Part of a small language model's weights.
Size: 8 layers, width 96, 3 heads of 32 (1 for keys and values), MLP 192 SwiGLU, vocabulary 2048, 1.03M parameters.
Training: a variant of Adam for these matrices, 101M tokens.
Each number is 500 + 50 x the weight over its row's rms, rounded and kept within 0 to 999. Layers, rows and columns count from 0. Numbers have three digits each. The size before them is the row's rms in percent of the matrix's.

# layer 4 MLP down (transposed), 192x96, rms 0.12, rows 119-141, columns 0-95
089:469529570421538489484528540492550523480590499500430427489446525493498527473549557526457524591457540464509466507512574510484498542465466557420529479493537563461435541530468478557535480504460421516500497538487515552307579501544525517576439510570520497491673405538526433516417471470445488512
097:572455541505501520551472517350484473479384420548511485433537455534495539510553557535507506490575592449530471502445511500536523596485452498501433487486430280480485499575510554494491526451535524492507530627483530545459564499469433527478527464503441486515509554519503517496482463428522461560
095:414492541478500431485482560508537548458516516458530560526437450519434535490488474501402427485476503538509474523441457528448565619479471551483442492575529566543483419558517487474502434523444522590397460443521544505674528520513498548499470575573400563507502409471493586525529465536520536538
089:381541525482496478446485434531527512408511501505484520520407488459493484387531469431405464520474525563513531532549466420497374450524533496494513622512485485522581469514480432485495507538522559498539506480526512625389476534507603451549469520461514509465407531412436576499534532567512455549
162:471482541503538474494549587495459525528416624506506519466496457482547545561586505462544455516518430567410525504566603507458525516564522504634575423488480557554510503530572517492486455476518518540575561480503557431519514496516501504436523511585391513507446381474548422443517552532520598518
078:541438488453486519484507439534512506557553465469514479531590520594476410547575517511580488458515546511474463500585477505615492509466530457531624506514471650482427493480466390502453522522476547481464611436488466399499541513482402455508503469470599494555490545553514503437470507452462427542
151:497557493510484505485555555529597514444469488459513497513543613576455486457621561511491583481459451489550457449552525456499552569573596465563561482509588504480516438502535552479452524506518484399534512518443482417562483464595580564493499516478440512527357460470558506554533472496445537418
088:493437474521477416522536503469536448537552553482557403527442503579487482474527529540514469515545510464515519516496529506585402505504537465462503506505497392571513513553553559516450528472517459537568400462504523521221466510534518561499492507566583518526503462467545492480513444496514481547
084:511503495577490469526562610522435453465392510481496493505410435464488551446528525580491534509500490498499518488513502439463467466540474585475506570478488430588525493547385529471511526538427520483390429491427453502445449467539580585528519564427585452596543464421587487473560463570488473513
100:481476466425501516379504531504531513517338492507464521478531482482545516534548540505490430463493538463499493540476508547458427413578406515497611469471558337516508550546446432473529418527476494495523549503501480591569536513409587541488448527478572535485537514427493442570492439518470491536
078:480423414467520524478458526534537498488571456497451615501469610454563508568476536468529453522493551593428558575523401487550514474528513561484492449476533528438616481493496479495504473479454622489493530546429475474623480509494503541506442425514635529473466525502530506455495483408500453588
078:458531469565450498553481470427450443467546427459455574527467600503511555469535530492466512433530544507528482558512556517535431542490519526490572423499457485412545545543509477487551535501498509570368460415473548566439451476543518556482463474451591476446511555520414620479348486467474514446
084:501443539541509598468468525534551477531497417484475544417484513514498468472431414515533534433498515456506482564526486536518552638403511541539598516459442414604479519554520608465533572507472580600541420498523400465603545480584505535528521513516463535519512491531514408508522528557488517478
083:518460463508504448523531499517651546541482511598426479414454504503421559534588468458464475441512456473443506428451470576489486493511521455514434449580503575530533439474515524494474491535480446447524517411546477412552519576437493495456429438625548530609539481548528438490470546418547471524
094:536487498531540538463457479442479501469481496491456505373485459504592495403469495478514481474476536526453517458559393449540559435514498562464452441461441357574521515419598482517439562432430450505440460450571422459464499451456548531578484510551534459539461524559477445489442462492529618514
096:482513492440484446409467434547545467455455530501493515537589456481514471499513559432499627503479465494401436485560414544519493590434463527524467455515538473578615520563489433551428463555494481552469537501452428426398566484557549540451542502505458498457541577471505428496423447501475593536
087:505498473415477540516576487449421452412541574477505486518525549531529464539488539492444467526422468474525504422471520444412440447487526477559540563522517367552600503519450529451576435489462466516460517517511472394627416494555434504534490459505365582474408489488446531533518487508515528495
099:519533419537490394382516507529544517510642584520571516581579496472484519476444457474422547586476536532443490461483503508452460494560477544458505524427495482505475546558475536550519516507535482449536478510411548485713511497434464562497458582443545524499511507548534455530532508485465484517
139:457501509451522586483463423521523500533499544488455449471531535498423577483441561441512384555474546508520517528370445514578517489508488484489415593559493401573472436469511538504535503509481602477530499559483432571476436510458378543511465469416464458481592562517540579544487448448450487542
111:517528466455472600563497438533516536492528463474413512437415540483538508424515452502518504521505469524558530501593426470604543532484497474461480434480440457574545455432519462460538490455441396525482540465469542508376438473464496518616551423540485449513416482596500603514447520549575562492
086:495502485412463509548407431509436472577487516498523541579526582536544437507543420437529461452515517443481511448482511487460522554472566506540479445556531620529536526519524380504437624456493493540496487589487589493589512563455563522561528468517441554544531451476491430482591479411504540434
083:476490514507511626535491585545444483591361516425489519582539538544463551471480536512371465399436483507485477443467547503467497454521490494518475461450497520465483434563474434469512578515477513571571366539428491456523536528519455432527573455549521506514413554549573497473487554521570522495
085:414531533491516464500468500497472565496469536555487485483496490455532639413513525505519554424467647463546460482494567530417434530509469494496591489536515579446581468467562482591486545535518549492480511491448547569457534542454387528499446465489573509434574497433361499511474426495494516447
# layer 4 MLP gate, 192x96, rms 0.117, rows 120-142, columns 0-95
090:570441624518507598522507514373512466558514469564495466410508546541485502544511573484438528461523557421495459452432497492569448558561412532511409592519418469439497475586522491515515495502567509445502529572452558528451456505441521515465502488400467487539459583540501556486468409509542430516
101:619412476488577526454440543528520579527456561481477436467491437457388553411507481420624483392593529556500482496516488508434473490520498464573490531523481514420512497508485400540516460472509455477544553617547470489437443513455543475498564485459516476479629501542510477537469554503454528485
096:479616433518487373535538486447493573505519546499470613515479444482405529422468489493430430534569427628549479503501508545573465503563560456475492647538517482515501504502402499507466533488565590605524495466579513512481441491521488505453507516456491517491482522475574496451482470569501518572
073:476531497454502443431474531405543573538481495507562455441468493465443532487466496406476477498463512552498470549575548515503554599553570532452413509509421578439476480562490497527424546542488569538516441524574593562457520472502446549525428526508505512523554514500577583397428516540516344512
082:515518477537450537455457566518575490540510526546536501484484526428509512479497470495532531535512475515491491445484459485418493505498475539467468462437469461479556545495450590581479535540564484486439305566571573506485539469459552587494554472526451476484546336465470357516562433502555487436
094:570495549548533557431478557488525476468556559514552513452534444467453554459485535587522525488536550552591498618473528601571550521530511436542494607547438512450452506523442466523388515494520493479544544536517474545496492447551405585538522466498522544578541446497585585485440480555380489540
089:488476499586529473515498558498519495521542519592498565547594575475498493497537502497448436422608553470516502469504543575503483493568481436526411462521543526502496466439481503523563538559552515539578504601508592636462449587530586556525505513517491473575531428469478597525519506397527488603
101:496467414584543506447464484428550432500579482498500593528576484459529494463470616479437494515408540545592486478536475493627567444582442509460532590523474515442484541427581510536531434488571566424457507526499456522522600488461510463460508485516529456479492459523460454442527478553389465453
121:455516461510478484545467512448491381418435500501502470476488472479492452461496524437509447557455530575489413533588555501571529513531530566443370543552452526478487492457427492515495430428541559549413437463490557583491466467512410556501543417415491512492501474522473435533526589611535408543
085:576457463529549594480522520492519545452496528523468518507421490531569591533480689450540507484506497462479506496596507493447450477517457521551550428517501533478520514521404507428549453352451587467438584480572423528505495510445493467531454473505519464472592560481445478494441489473452490579
086:523541446575474579494475446529487414412474383504493513539506504484449490478536452492476564455509547478468395553523529509473453489434465549527452459512452475381551554511477423525561506463530462572395435464575552522521490421533509510516424548459561537442546539471404549560401599522464532523
103:518429521547499488521448485438501504499540423549492564471423505484551467503468553449557489503524506514424463465544506527522471485550412438476431502533437519509518455524401453455523459485483520514559526594545595575432385462523595496464515456447578402533519439524471685481499419453512508527
107:495551521586545503515480552453535453494465537528506439523454479446472479561462632499480523500469504418477455486588536526499578518400389509581501426528402485547470591435479379516501392500463438499480484524570516512430408460465484477483436485472498463599493574487431489558470493561539514478
109:411477512502511370511497507453473591509525470488511494568482552440446500511471408494563463486401568486527505514450538604504571510519462645453548442566538569500432475424575472550505559551560479569529499501541526447458560488490465528502446457477489491580519426552588464437445436535567520516
098:527586580473640491519497502460497658464534536452466507509511497485533554462433460484599433492560556474506527589491541564515512484460560503528467457534484533458465451506517539494337602435515534498543552562484562518499449497434453567498545441444488548533569454535562478466481511501488483585
090:599492451567471509464429494481616470572549481479548492529494415440525468452447452588559555419536512492526514572446493520526605526514564547415476473459528501478460544445584437527426515489511526550483516420574619521502427507463507512485519507487640543479603481513547526457490560463461466498
108:516443526408470467477471458503500508543490559517486513545577484518498535425474492461503518471592526463472460564535688560478558529406489495493453563480529563459486429553551458448546407499561525534503541451512470543425530507552426551405531417545460504417584421544468512442495428536456471530
085:500493487512577511434432458444563479530478572437576480467433455410463531389515561414492460462541462557521571582542478528465508557586486528478421553582467484467500525460498460480407546558480587543417564472621481534458432435475468516508443441479503497517572474493526492485471469551444437577
122:554565559554601458549538573540529458486545463509565492568552455574444533504408485380571537464447435536579493507540479529453482473487456462525508554520437556505395478534543579609548531486584543452462572586520513508434509509500510505472431491443476429540491538429519579484501552468492484588
093:545484558484643432514520424524490578486543537481514400481505626527494517461530406490505500508530556487568460558493552575516465494586584499470458489482522512448574542446447511467507592610565632515506516494483472563461496544555440556483418460480473514566557566548470513479477508478428493538
120:441531446544406566562426456478479464511449511505557491526528489527510527578417554422522474480478583521526491433518499545504443542508440511454462573498517512497510542503436487551524365484484512497406488454620529591379595490438482518486457507442532453519544467504398458523545549508469377466
107:587402473510501504464487476467577471458559466549506549496468470475493519535477517432467494482651544524471539497480482517530493505564504482473482545509483504438518546563418464505455528503382557514474570556493564592445449562531539446507391461466567414540571555445497560487442616423507515607
096:547515501521526477564488546425482526471504561537525450466422514481472534368556528553438570461569551526494424548567513538554520496545556490470437554546474551469460522610500493478452503610479496456403528533518574612459472528521370455528441568470512483557581497497463540557470505569582468541
# layer 4 MLP up, 192x96, rms 0.114, rows 120-141, columns 0-95
108:463533598490509555495455483460543517457477480589496480504595528518465516489555461531496493525582529483494489492485418584472501544458436430524395468518454510514518531538471556479472579544555519508463415478489433533524564538457395511508503406381445484477570613615530575509412424471550526559
097:522555432474526402427498548439444467493537463475529418510438450428473483565489507474582521528489334530494512564527522453529446497479551459622545489466467478554453505493557478479415585512544518507563492502440550497496525407508530548418543487522520550467392468405559476517453473572500532421
095:430537430537540475496533394592456437466461451407524471539392542489407477603443447412554541454519530514460517561436459475518493534528547492558540427532462490496445572526452490545569519500396439530451564559499390548491545466485441467593540515491561478568471507472492478544511547443472494529
137:474515555490513491496548541514478540529506638536525528415457483475545527522535512462556493543546412569424546501573646507471524515547489476664580433502424547552495508523573500510502432501522508548529584540492537440552479501512521501483527521569434506511417415466539391431499537516543545545
081:490541435593507563471505502392573439474527536428468504539478513506467500540512604588467457440485448507512515491548467536529415468508525493414411593520524485481490560553544555480540404543573529537491534495464640499501419457507558502501447490461491525574483477439431475492486462562659517494
130:482551481537482549501529545497583550437481496438520512509539577558455471412612560471500560464459413499525425461535479431480538583557555525556530456506569511485543473553535485499489530503508463386518496538468498427545483461587588552496494487474468508526333403435579490516526429469449504425
084:548486537496411552489521474447501554467525550502504555485445492518491524468603434429429549520617578471486477481579573556516473465546494446539458511544489462527488457410549470509506384415502488488489533559588477497418585495470526551423508618496548562482621557561526476516518570453537497449
090:463435509502523438545491471488532558502514500463463421532441480511503515499562597530489431502588383477489470591425420577410505539615552549550480446546577502433462529478410484457515492543494514562482562478451543497513415486575448498513493466530516516590548474362516463523482403492562493531
095:535556552520512438564494512477434442463533469446503445491379504411507508528480506494416401461526498451458496518404579525531546558560533490582571476600445480516441444462554517544523558401549480445522426406443524448492447417539420435511496509494496576478547562503508511551496586465551547472
081:527470575429416460518550541582471453475520440418550516544595520538462479482596536513507541410407508469476564476520562489521507479476545365466531605470626540535469471459475564537455540480498499466512419580504478550462547493509527592524588384518478463544494500507443484550496515487528534445
079:491532492490605435535463567453553452413503498554490431541431453495425539505498424513527486440575400487504559482503512513507494596456516435516412512616519527500495507564525453421456541474589588488476487459489509483463419398559536525474538524444535464585596541430532574543465439564510508492
089:501514577433551487463510502445399517473470501479509540511494562506477475459533462438510495489541379610492448486525460525495544456430525439503466447537464477552480434464509574452402565437586458442381459501458498522518504514549519617480454487511448506487566386476440510513472483450344553498
088:401536584449460574476512539511451380524555510432559565500531525532520492461467550585460533632439515541627566514486551457451528513472585440489510488427553451469549431511572535511433499423566496497526483513475482514493491523450501549545544491500501499532436434515650553450494459542479490461
097:569483513471435479462447473486427403509530548484543520499530497431532551384417550555444590513492537495422476471462433491450516455548423596500422539479557481582542489393543542431432462553469464587430432556501503467546554469414507580534501465581487523530519524552410504480516499534447512491
102:565471562478520429524485492502455435463492497444523488542521606572455528491645572454524594540467507528480403497508460415508485542526469544539471442527477499435527491521419563501464590476586459609472458459440555492546554418533527486460548477531521513531410501499378479535521400459498539458
085:468495511422580485470514413393507506522496600484530467485538478496532465511526489438478464464528514492413536450460506531421510437530526474552571510451515425516524435553528554445515509465460462528533538518481466480515340520564476450412438516571483618408418520551497569499553495374524549559
101:513501441444400493478487475588520516474470546523508571498530438495506542494451626498430523578448497573529504383591513415471484486533598435399546558500505493529490501559479580403498444513478506564470565488498531513514503479545459486491453501485466439473433527385436538528468509452510494647
127:506528522444479573507475454525462435530481483515456416470541527500440501497405577477488361581453581519506531517418473504578494488493482460484455561514482487593459432476485531480554548451487532451523488533475405551502507499438404561472488421399441484487610519515576635543500461428450491492
105:554478535511473578518430540562598389463515494563488570475484526538553541541565522548474540506560527492479438475640432411541505498544515532593541394434515490509495523497577483465526465513470483494464446433479392485474465458471595479541647434465506453504469565472501478583498518527523543507
089:433515448354527487556504614573543448527462509455541481525477566540567535442490449494476372514535505481521522435536456549502560533502628579510427554577615532559468452473521383546530550555512511480453456520534501485525486525484568561494537565480485526500462485481498451502502506409433543472
090:465430568544437544506453504518434505500465516493561481449527484464582520612539600493550465452422446499479421382560462506449433518502405495514550452474434499482494554569420515534533412556523431447442427440448447477476552530531499400482571470532497430505530535473478400447509524507545465564
090:460635485545528508537466444512433436531501485420517463418478468539478496357451372580510444502409562415501499566478519499475438494466457529441536466449366535495484512484507464512482481519549509588478383423478535507506526410421458473538536483527487521494480483531447503591473523463518480512